config = dict(
    n_layer=13,
    d_model=384,
    n_head=6,
    n_kv_head=6,
    head_dim=64,
    d_mlp=1024,
    vocab_size=8192,
    activation='swiglu',
    norm='rmsnorm',
    norm_place='pre',
    norm_eps=1e-06,
    positions='rope',
    rope_base=295000.0,
    rope_fraction=0.5,
    qk_norm=True,
    attn_scale=0.202,
    bias='none',
    tie_embeddings=False,
    parallel_block=False,
    extras=['some layers without attention', 'gated attention', 'exclusive self-attention', 'hashed n-gram embeddings', 'skips across layers', 'capped logits'],
    init='normal',
    init_std_qkv=0.033,
    init_std_o=0.0,
    init_std_up=0.033,
    init_std_down=0.0,
    optimizer='muon_variant',
    lr=0.00736,
    lr_mult_o=1.5,
    beta1=0.93,
    lr_head=0.00502,
    warmup_steps=0,
    schedule='wsd',
    decay_fraction=0.761,
    decay_shape='linear',
    final_lr_fraction=0.0,
    batch_tokens=[16384, 32768, 49152],
    seq_len=1024,
    doc_mask=True,
    train_tokens=401700000,
    steps=13306,
    dataset='wikipedia_en',
)
Each number is 500 + 50 x the weight over its row's rms, rounded and kept within 0 to 999. Layers, rows and columns count from 0. Numbers have three digits each. The size before them is the row's rms in percent of the matrix's.

# layer 4 attention output, 384x384, rms 0.177, rows 336-383, columns 192-383
092:562451580422495491541546564460398456409521520473426491547626482450458497508403434425463517508439467626564433518544470502519577465395492602576509534528549533371518539510484432483470528593391512492587497476546504437487533470502565480490487493415374433561516482552500519502502411504459515532484425516561543527478462566514456602527383500492479568457463484520520561541484479553487447570574464455539420347503541444501518589474484601389506504431473504457502595587470512470447451498489510456550443453455471559565537505556574501482519581488509487463514627458550488521440502509523517408
101:599448523562520545523536465551521569559475655451533478480502474549594446453536558445498465581473580494429567480523479500483493493422502500526553427453495557447573503422534602486492553599496505517589585469591601412559476474548591540565500447397504575419532485487580501463473517386517483436512527398530462556457545572487559526445486437546472394592501607488499559518544451581465590558462535447401467436559449495558511488433501421583518535559505487509564425588484540614533456538517497495493448541533518517445475493491599492456467387560513459502593546441427444539532547506520444470
103:510503460562502578420549514512534477483546535476546456523525407495565396369502507499442533440533433522467514546572509586503556460437440439520512432553471569403547451593514522470528495429494557424512486451461633550588589503516433517429400443480471501541479514497423507526423510430414592582443453553441552435475412527634517475499456533545594515493449396516453435390459458538487474486452450460577465487535519514545487513496543555452528548427443419542560579494425570532468626579449470489494556430497450479579446445565499543514463479465445463551564492463414590472450427444450523445
097:364508628557504510510587543481530493524424493451367481456545577632423556538423506509510507508562609500561512516432612494391543475353546401465452371477478531503455365548450500561523451525474561450520468515549522511487454482570486457530482544550454457565541572462625449430456494516461459542478395500573516470475427506535486494591536390430435566445460497524410470547472505471518461497456514525484566491588483412422496559494467387473567419412522458519491477480440564505460497540482498429486531567445481600609491527496494392324497415542551475516551551564520531450499511466505446517
104:497473465453665594430594484495534494420540524521455493482465569576439481481528540477558567515464430556556439543483475475469504577514478460514536441508490456535511532343546466587506550442554466506503506541519466534531461551578516501526444593478421510460468552441524575464568551539436494460493413490487532452604551417518423550395483428469482558503540497527495484434488509547500537542465530410496455489435438448573508462462554535456346437469455541546666469527513480485510505568490451521395421494548497454638418616480591603592443593462445474439521458547440463458421563480538561483
096:454509607497516435506457489510550492445568475537580527512460416335455496558515597441467488498547496495505530483439416478462499495484529481563589458483554518583433366560437474469488555456488556583550503563433429500579452551427471441479454495531468425482570488473500560514389491498412537531424524552400447502526542527515480499498473585453500577464601545459528497485517561553455440547508486596405627421545450517609541402496445524515484498516544541466430446489557531545495515479540418524536460409485421479541477454507459571428540509381431341521461462417565493497421552487487424545
093:497493467515429516492492390577521591407434573454546573473516530463490521478418558434529521539472391464472503474573403527491498508409458567480513561542487432477573522526474471472373548464528557469482650524579602519545552533536435486518408584425557533450590507518565484552423472514406511487520509534512518528542572467458455536445504516423525493541521521515524488492517578529427450472508471472463544534486486446560504561470323471578567545581529563509518467452470513504497480475483464504589424502431436442449448461501423504475485489446428491413546510474638443539609500451569558600
096:538517517531484466475482438497485526466515446542469485454423540521538506450484441480597419494552430486473586482523498520463503479490538527590473530423486477452487497529475539531443535394553522514473504483463551432453537520533539513428569546476563376518493501533600427492511488548479459506454558483519490466507436519456531561587314524485468516497433577508468517501552584510541454549483562526514377501488484532669472506553459449522442457537525595526400424489541433417489589497429594445547459492475598482474563480529461453548394511416427505479519450465500434515411459438510554414
103:451572446612477510463482514488561414501477507454480507594464491473561502462448491460473532426531540531472426565482540509554505577466457512523568372472466484612507654513509468622408540442477531529499485479552481524511470535512596541512469460447455448479482522567530532550541512554440503420545614485521528501499472549515492540512490544568522491541446544492517449516491400500540492545473535525451549430583479479456368509467404455533456561464626537489562565491609432493508591422519572614417540407498512447446472374597408431435524471573497494444500527415538587512542473502622545593
099:485421468541504457438428553494528488554523568524417513551454581446531562564543452423478469537566627482531527441515483421438512548543501502486512523445487516350515434478478564450485496482477511449555502551531485493469507524550538547456564506440483433518431560482533561528519557453542531569540511491482515583553582531532504570512482594515418569467521519530582424627459486557559596451552533489408552485501500461483512490473458505517517572505575587485546575447552597479488575632427426525515424523432430423526509498595478459458491521563506406476514567516444499632529519499471544426
101:542426432535564571510518582511471457559515509537506521429490538513493618453564470516453563513492539465528510519618485511493541519484439474475473467536539474473476507498525464443511421453516487497553491465455571501577526480447479510483444429510487538608564500561451500470507516535552642576516634552471554473512523473530505414570394572521493539446433506451443552490486593504555572504449550425566466492451523518458494489565477588527478513590481493467475547546518546405504516504437528463518531557510458553543443481449526458505543444488513418533556432535442513592558468478416442552
097:496500450455457475536595495486601517411458435495651475490565562433571564496515462413470545515556444542560565379531508450501474559470550399517514540469456466416466512503515551558472525521399548485469516454474530477513568528495526478543549494590438530620485550385613426428548478567491549603530440488498500570482481507539563487534520499521522436454460544436414446464394550618486410541453500600512566552416491545417477560542505356404468489507538499515464449546507510497369485401514557556512509563479506468516431431562506580454483517510585439409515418493456551346506459456462420484
106:463574466592537565500363432443533467447523556454466501529483503542464540451407430445485539454543461607451553412509498504500526481558437500367461498441551487502586443534464511517448458543473434518429523524589493527505471501487623475523484443561465528441491467465501462446559541426510466536565570582372519561580475513458453488418539568593441473439562474478586499556446495530475444476533519369477425465580471564583626521536572505481530547488543471576530640504625499480426419530472446466554589410522591496516513499568507542541577397482526524504485517462485552488548566448416508568
100:433497485526430548519460459525576574604536422477559535420493569495512474464434570460540583543526437490605550511457450541445590404569602504445478452552500540490460473389498451516533334516449540519499527472458441437517536500523517448464538460459499485488564627542471457454416489513524421488564529436424475562446448448595493506419450577527408486470475526390548476641606524486408585475467440581573570507537471446475524486500432516594567556493496442616588459535449497522481504534419511547544496528516481553475446490447547539502435413451573532515435440581482526563545504544554419450
094:553477434547533480506493475480571490409403499497574471529518612383471522354498454487490479499498375504560589529562490469473588543444420497539469519502501575484577478533504435513571475510508417542525527542485570467530456613442550447519419473521476347487494495499536591427437480452544477555518611492474586519558428524489555504586471570438555509447546511517546537551449496523483502443470457455546467619572434507495480476487498524620515498518449433505502444548503471458504479497533474431460561527597472532493443489467546513486408467553435552383573506431464506493487463468454466478
084:447474556501487480540489516455543522505427480459497514538464594544455517538480505510469526559498413566482553522437508612535505497519541528510457494472461486477437449564536449369528543495483535573428553510498519625470510499512564470525597497494555518565564534496462520502454527553531499507436522508536493490442500507456535451472465544569519517503493497445518429457525533482534523541473555509485546487438545537449524441498474513574517482541561557530438485530457496542489495624482557453517478488489523461513513517476493548498517555580441467544577449445488525534574501479488513431
099:499510520502431528469561414522604472438515425464549384407505421506495549506425512495453457496553599510494515532503507439524485512453561504451457587544477382380486393477537521529523573503538548603396478498466401496505569509600488493494524454478548478485556472479524596488524481393564511493452454542470524562573468470484515495551563531507528489500567535517413498489508547521466596451447383482457506483518617407540527504503573448491503539559511449618433551539511394503500514424460487570617437555358427433516483542505533423527486419586497598425558509529568462459584454463431523457
125:510449529530481426551485530554535504523534516553469560514517527505538491560473522509536512556486498502444583487486524539510465436477463472499525548470421466473472427490490480534501483395495519491430516431479509503464535538567521418496609506517534523511405509481565498606486504483508531512505509432531547503481476558425489486513477499489546469498521548524486515494475467532511546485484577561575546543539502498565514504611464495544488515393515493568442481522488452523477512493502512496484503473500484452499530555478492483511501472539455520545471536510489532545490474413532522540
101:476492501541535461576547482434521487537545498520537563512534554481414490587533629468484449434475457599555516510474516540479474376507465464415429594440463503515481503554451495501467484566477588524528453462437486539485506493461544459574566435564430466498472435471555465514505484495498524408457551570560491550553497507504599520449414484523532416526419443484503512529539506472500519461563530509531454431493646573551440419443428534464626414469504525443427569511502561481544448453577708523488559449524470513451448498533481540540409513492503533505526461433488450589449432509599537479
097:501545507571501535420546422535535506543563509379530468479549515505470394498483431490579555546547341484488456453550571473543460505425463443531502424420450476421454523455552571469514586462464575485446566487368522494483460514461409424469516439524546521421470485609516447541633539527498515518555549554531505494477502507539477560444477568472466510432527428435534527590489435550472526493622499499428487417478542505406431535462521459429683524498554488488417525524511468508493507453506516459462576471538481537393517622552468361540568455387421560442521403421504463572575464454514478548
095:438427504580457510473480519498493554466495448502555479589519549532491491526465550514496495526510434563484539503598523515478519578505465552537518485540438474508421467478470475503612532505530492501543447507481583559484519508494517501494503510482477481422528474547423515491481470497502466539533518521540494511473517558446537507464480497497477564543484443495553497468496461528504452492536505461482516503458546524487549463506522514538502475440530428488486495521467525516509493556497527448470520513498481505512422463446476539455510491482484520525490480566522507437527503501507508469
098:459449494577571478529529525452482549466511574419582495515506508495507535535508556499390533406595484474538493484448532437494443561548558465527515411448479437464525438483394498509519615425469451520481519601588462452463537456482444534508541620522419474519368531550562481550494365474556614424532480514469477523473419452587505487511520459628524485512481462517547461522489475534456550463510541500490442510479514543603475487449526500489425635524578445581519508531524484536356386475549474470462493493495500441470380459493443402473519607484495540526476400459543581469457620573528544430
093:475515570490595452568481437555444482450572470439523517462504504453517460580468501540482438552480435528480476395468374502513502479404473548488612518487584537513449556365563478518496545496577498464514467517518375495379499467605463528490572570493480492514582537532467415515541531551599459478462424551517457484472548510538524511529517524530419541607507474517515534484484618486558498564483549477512506575568501513567483482529458529512462467474544654553557541421580541536519510484396525590513532495522502586491517498428663533541519489474579482570575506427410559457580519533462465551
108:445496579527530471517370518533485596523579475564585516483508455566549526483425550578597487526529350472572579567542554431471455573521554348451520452503552458468635436453450474529549540481555445463509469523559526505423552533495484541501468446437573538494550520460588470417501441536464471477408492569526515480527590585559501479504442449626569539551542442572566600400520445571572515443550369583509488473439494360473476464530510530587556411508484495418559474455550520495470469520453500458619544611518464491436486609606500433523634447490491476488448515541496585429517408480372559592
101:467585525581522615440502537491486479578589520494438417446491438415487470421491517463488553545472461522484550493507472466456626492513450512486472498462544532441472487534577553531542566402477532551426513516517506530545448511388516472406475565489536570460504494467499432470499468445555491471558509441427529488456514554552426439454559504575463520487548474545556522480455395535475479490320575558514519522451638438658452487569476618521453440535543425512563567458348517445575496453501493482418615574546452518496561395435445482441544502539470507506413511485550435593451597476512496557
105:585479422396590601550506505495479461491525528392466474431514480441622524589478527513401449507541502492405419446523583371441439522525527529401488476620524447537527446472549530468512515537593496531439528585655411518569455543514465575476537441644602572543535499518447428535439416515494476475487430515497528462439485569521500528516450481472508625549472453459643455572527528520487429467424522589563527523542514414507463424570461539524599402537485534366627495410588498532419497533445506536466545419529531525569445481508506514508477393541532544510506563537486409585546448507525598485
107:496503377543492461468541480585528448409394527475497543423657447583443592440324550549456552614405454547601462567534411483604498491556544451445542480596432514394496458598486565445500468456472530474427458401485444514471510579523489465472461579528545482488495451514513474420518464470559471564402587509457534508467436537513482430620558538512509526504583544582459479462619518512540513457558527460359432529548462450507502535555555485328516455508566541378449539393491521473519495479598547408463550509457509544579510451597428571500490414496414433518471433493459442445534466570557427609
092:525434544529498434573485530469561543418543532441508434446464494496400481517577513526552598459500570456461411426519533575462603548541429441490525582530565538414570482520442534477565515402511441510471483590479471403594542608412577525446375483482505522570537450365522545475484462592512580528480468467454475494479507450546475497508459506415481442488542406451509427571526590445485500478479540536531474572429550409397548514529523497481464460488532400506623537455598500525520536534503614539578444498563494536410497509488470431508570557542498539456490438637486482441538489566512546552
104:486563502510579467376530568406490533540553503509499540476510441494522489489477502515590461545522418361415428453487556600394437484438513442572539510581489454438482494410540563573410436473566497510525471573551592570492541523500428495568566557537519478497455513589455571425436438496501476488540524381481470439508340537430516458432567428547566409570552534418511505578459538571577496513490444439569488428458553534457577522532587539531571508483442451467497447497506474540439508445568467489507454522359439486590534534461455523521531465491359411503548466555534474555561466571603599532
098:456538531502476500427579517449482530470552505487469506495394541527461456503485521484477517580430559483467510466443475537467493464502592490406424461494500575381561490493500569402538492470607480517559432552486477442545460539544542511407449455515477474465481578515582442499592476456537495555456470529574459445470446521554481436492532578505516523575480479447437520437527422536485467564473433492501463493503475497550533677464470478594458485444428463488448479483437496584508535418509569497603522440438460450429499510509446527444445517490495528522560529507547513508493501626524500519
094:376406494529571524541537508432494498493559471504499539507489527412518499529549450467568513420496476471451390425513461394384481491514478509537511463593524517568470426514516524466480441447462463511560477443518533423512534462466452531528578526491526499609409483350561455467462475438535400426467490477494541474481517459535569550480490532502513488537410559434550515496466519536456449433449483456468507552496553451448465576560512485510492582537545512387529547568568538566522470521517569537417457551465521539474445452609530573586585561470465426605420422553541435509536465500391391524
101:404554527545459504485600506501469428456557513574423429428445480398499456571495474477432464502453505527452507568584575466482500520507543514425541512514477523693503522445559611546475617446483461481507646472474613505486508472473492590565547516555457517490481465486569467411521472414481372383407463476483468516413520480512553436547491510461539568482487533616505529617497444419425574439552575539561504475532515507505527521536507529551533525488506460380450437504422478512474609399431500358576369510560491469568521553443591593500453469505476415524586435503448557455436504509511502504
101:459512548541471484488562453448437478441470431558530477466406517458548429597547464535438536433516504558525553453497410448482451618505481481574550529497529478442473510557486391547477473511462488488606470476512423482511459489550490470564616482428489554409464448502591474446545571430572509480485482481540416525480491595439489467466564508512475505451477544414574487532521600538524571463410577580520532475419448591485436558562445525545508472604427473510552580507615495534468497470538523596460589497499573528440466522419486396493527408501498520571583510523464435514481430496539508517
106:447541509485512482482530591533462530499552539477463441485465487453435487501510432395464425448574507573521485467471515517475500501471498497621498490541497448494506495514496477521395497512625470478480450512529491489556546515581519438534475545538466509422514401475563461492454477534543530534543506446510477512539470502529410499508509437522508452497579596522459451536515430492535495573529479480560465560507567513485590576508457510488582537532530487565544548482519366455515522471566489422487468451462531427387506562611545561548435391455539455411505508633423458495505491468504466459
103:482534530426452479490438480498497542483454550465470552480494490466496550510508491536554532577590582425450533515594427501438493441440466426430529512488490524419458559479534406558486517491483497523541450517542558519430523485535522521603497565548519527425502504515509464454463398487495466463491391513578519505494418503475543488471449546390516499491580526433650498477459415495574537394553489416529510581490427525540550490428577516533619442600502469548458570506505512509616374598482547504584529500395501559524518481548576442494534505491414605546480505515520387515446394489548481517
104:630509556553420549483461484574547469580577512509635527448526589538586472625500469492468486518496516574550488439425516483443467547476426464480450568457502418444429470493421519538396476524442578521460414565452557536462559559551492566429601573454496555578510477481498486527483569487467488431575492417468505446406480536434615496498601446501451537525427551464594451446503451497517520610523504507476531492458387568425472540459527442534439556507434532546527447474516575502442463516597431628519491444472536622436503446536453393487571486516458452570456485517472440510443505533529493466
100:550421484503560505505488496415503472537544491552448510468518449515566538481448579515589405405495462492478436502557482518477515476485537501482513564421488499502528477558521517540472494511514562458542522527475526558535576432532513567531475451509453452463495520479476547534513548498505481560548522496554477505554495519511452474554427549559567488379572472482475495489472535425549473472444480525471506432423465509535507465594460450554493525443417461607482488464479448528441488519529501523502414487507434524483528481558626629514441578495467447523547521517550462503562515330627490464
107:516498599476486562444532472511492537522527454608469492521432400493427531484513361411536463495439472515474500415480441524527422527450507428553531466643531511398480460489549511513530514490560484399530502541472479550541531504477533546518488540510450416535395505500541611399610549504430554541560628516538469480492541467503501443533485574511521569531448497491573405433519521474545512492417462494595485474492450476637504565537516492459576512525568509468545545454465517529530487550433505547483516487510518615476436413440441550463388471604521532522437421456529515531540596622544528539
101:580513478489566477429424494421475547451438518498477519447484456579511472480469548468539449526452400459490386616520489511534563553527565512594555465461423495521469497441457414455498517384582522564561364514443485490484478500502439504515535564472577545568551488495552426572541478517432515600574504458520525532561512601462496538444540490490466540432456455557451485503507450397517473443527541548539517464605561541540504510433533481544541481543530449526544546385491565520504515571509435548423430426539587460478501537545522534602478412530590576438563594495506432511523554573562514517
097:456464449547531512517541550507353469523454494465423527523432479494433410503574516487522538538382473420501496571487464469507528602441563477433484448460442422436503492460560577502556461440541539467468527598491483489543537463473499583580564392497523510524526466477437428460491560505522405617583594454611486474536586475411553525455636593504537512479457473466437501481437452596509455409580376604498524472442558469498524547648540487454515554553443521606456424547504480516425566535440515504486542498581598405425527509486616459546569396428516426467497505476501494441463468490566479588
101:533454572462466451555348552551521480469458460543423417553458481576551507604370519463512527567508488444461482396480577497547523492444491526478485437420535478513458450469566474522500461533448424520521435517435526551530501584539527524465553463572564538499430485498523496559533442439452546465552501560507456522534550471433481418489413566531511439399491443547543469516560541484490445524456496592553518480463591520543425454555487434448537440575499562486456503555353524416485544498490560437564523596471496481537514555487476475360563499433528560434451536473392460476535567447542554433
105:557479454558487523549441539527530474473623440526472564509420457471539513542535490498400564555436497546583595500485550491506488400564481462522352509489529532504415414509489459590446522501475509442444532531640465530501503517570506552515510506498491462448505591534452531512548536577509502522479441455546455515431596551469579463498492584424557469454435464488446484535473547490522464462499479476459401422553420545470448520364495519492516548577480460442523508514450535494516454576513493397437550611508386550567463454617463526525479518492541511459534457483482528407525569509559417551
106:479494466576536473511539448448423482550480478433533578439480381398488538497417431480398573444418456553439490594499449390427507447560493524543583535305542439575490469554607574514559449602522503406494560428529564523552497401571532542469497514562480487441572428466490376448542485524501499407448511356458570467479543594519535468532536484503517454549439440505489441520494516460453493462576552538531502565487432511602489507515515555560554557347487572471491508585588414415541572510495486524570464534443445512593439492519343476527523544591520396416534586532440471580509519435451447559
094:471499603600477500480574474516444418501486520479462485575477469508526477464523472480530508629562553538532515445490441459523528441467563553554453452597503506428541522455530497456539506474400552501489420470488562538562477445525493570415519512534483476483559474436453484538478449506588420625586497499569469467517472477456511487433543497517592495541558585498545483450622553525458450528492505591552506497558455528490475578435472499517529440486439627455535542422506469471602474417507480391452439580459552470497485453629506544592437539540449414500556531563596514544444542514456561500
107:575534595452593523531618460395527489526502503468503472496544496509487378563490546560435482496436475513522478509480515517495514407492507438587412525558446588503490546566465429508587513535504536500434476472570402456428528382511577491560585537486535604513545541490547490381580488428478432531447563542507481515446521454557534528515488472509556576511445548532480520533446523511454477471423467505517473528551534532470551584499523475450492512541542445525562509478580623439472404416510471488508528526498596449558620546380526525571579552557462524504437479455504600563424543522496483522
106:489454471549519531336472483574540513530472496415487551499451591453486415421585532533474425514479473510356470508558567611418467453531543480441525551456562566480490468471558470572460467553476503396434504448529443534578526523481594466498537563497541466488486489502453453514531437494527479583546451508576469493481498482507522495445538542601594492449502449445482483482463460517558494457530555516447419536469450528501579554473496562501569565510456423511435588432426477448469674490543583501438514537466467519475533463475418511428536380551548610397494477496616403428415449540436500538
109:510476425470590517463465566480470463491529523487625548519564551475397432424459489480487613555534463650542536533485559560539579521404522502540525402589509538455539517537541438603489450434586521497545477559484449570500599501415513511496458495469451490413518433473580434425544457530542492465560505545523597525592543525553469605538506420554518483482462519413467535544545532507462572440503570625393592521543516491513603559550528470542460521460545527447468475502452498493461504565580468454556458455446481452483457483527499503484510574583502527480523547423446482550507568419541483444
097:513487538511549505413509524530513364531544539501539460541506520496531476513576500484545519509446504453548563501517524465511508466496559496442511442515402545483469546570468498548526510441512470491470496433639460614424420513519425486457489589522519411566507443489457471550461540446489434495402451543538505477589402496443494389495574499444565477503486536470545466461535541521500521456474471560490575488377569514489575583441486528415525468391392501507397431596415434540540512520443491558501385422533535485485628456483508544569458546507454487670549542447461496560591531485551488548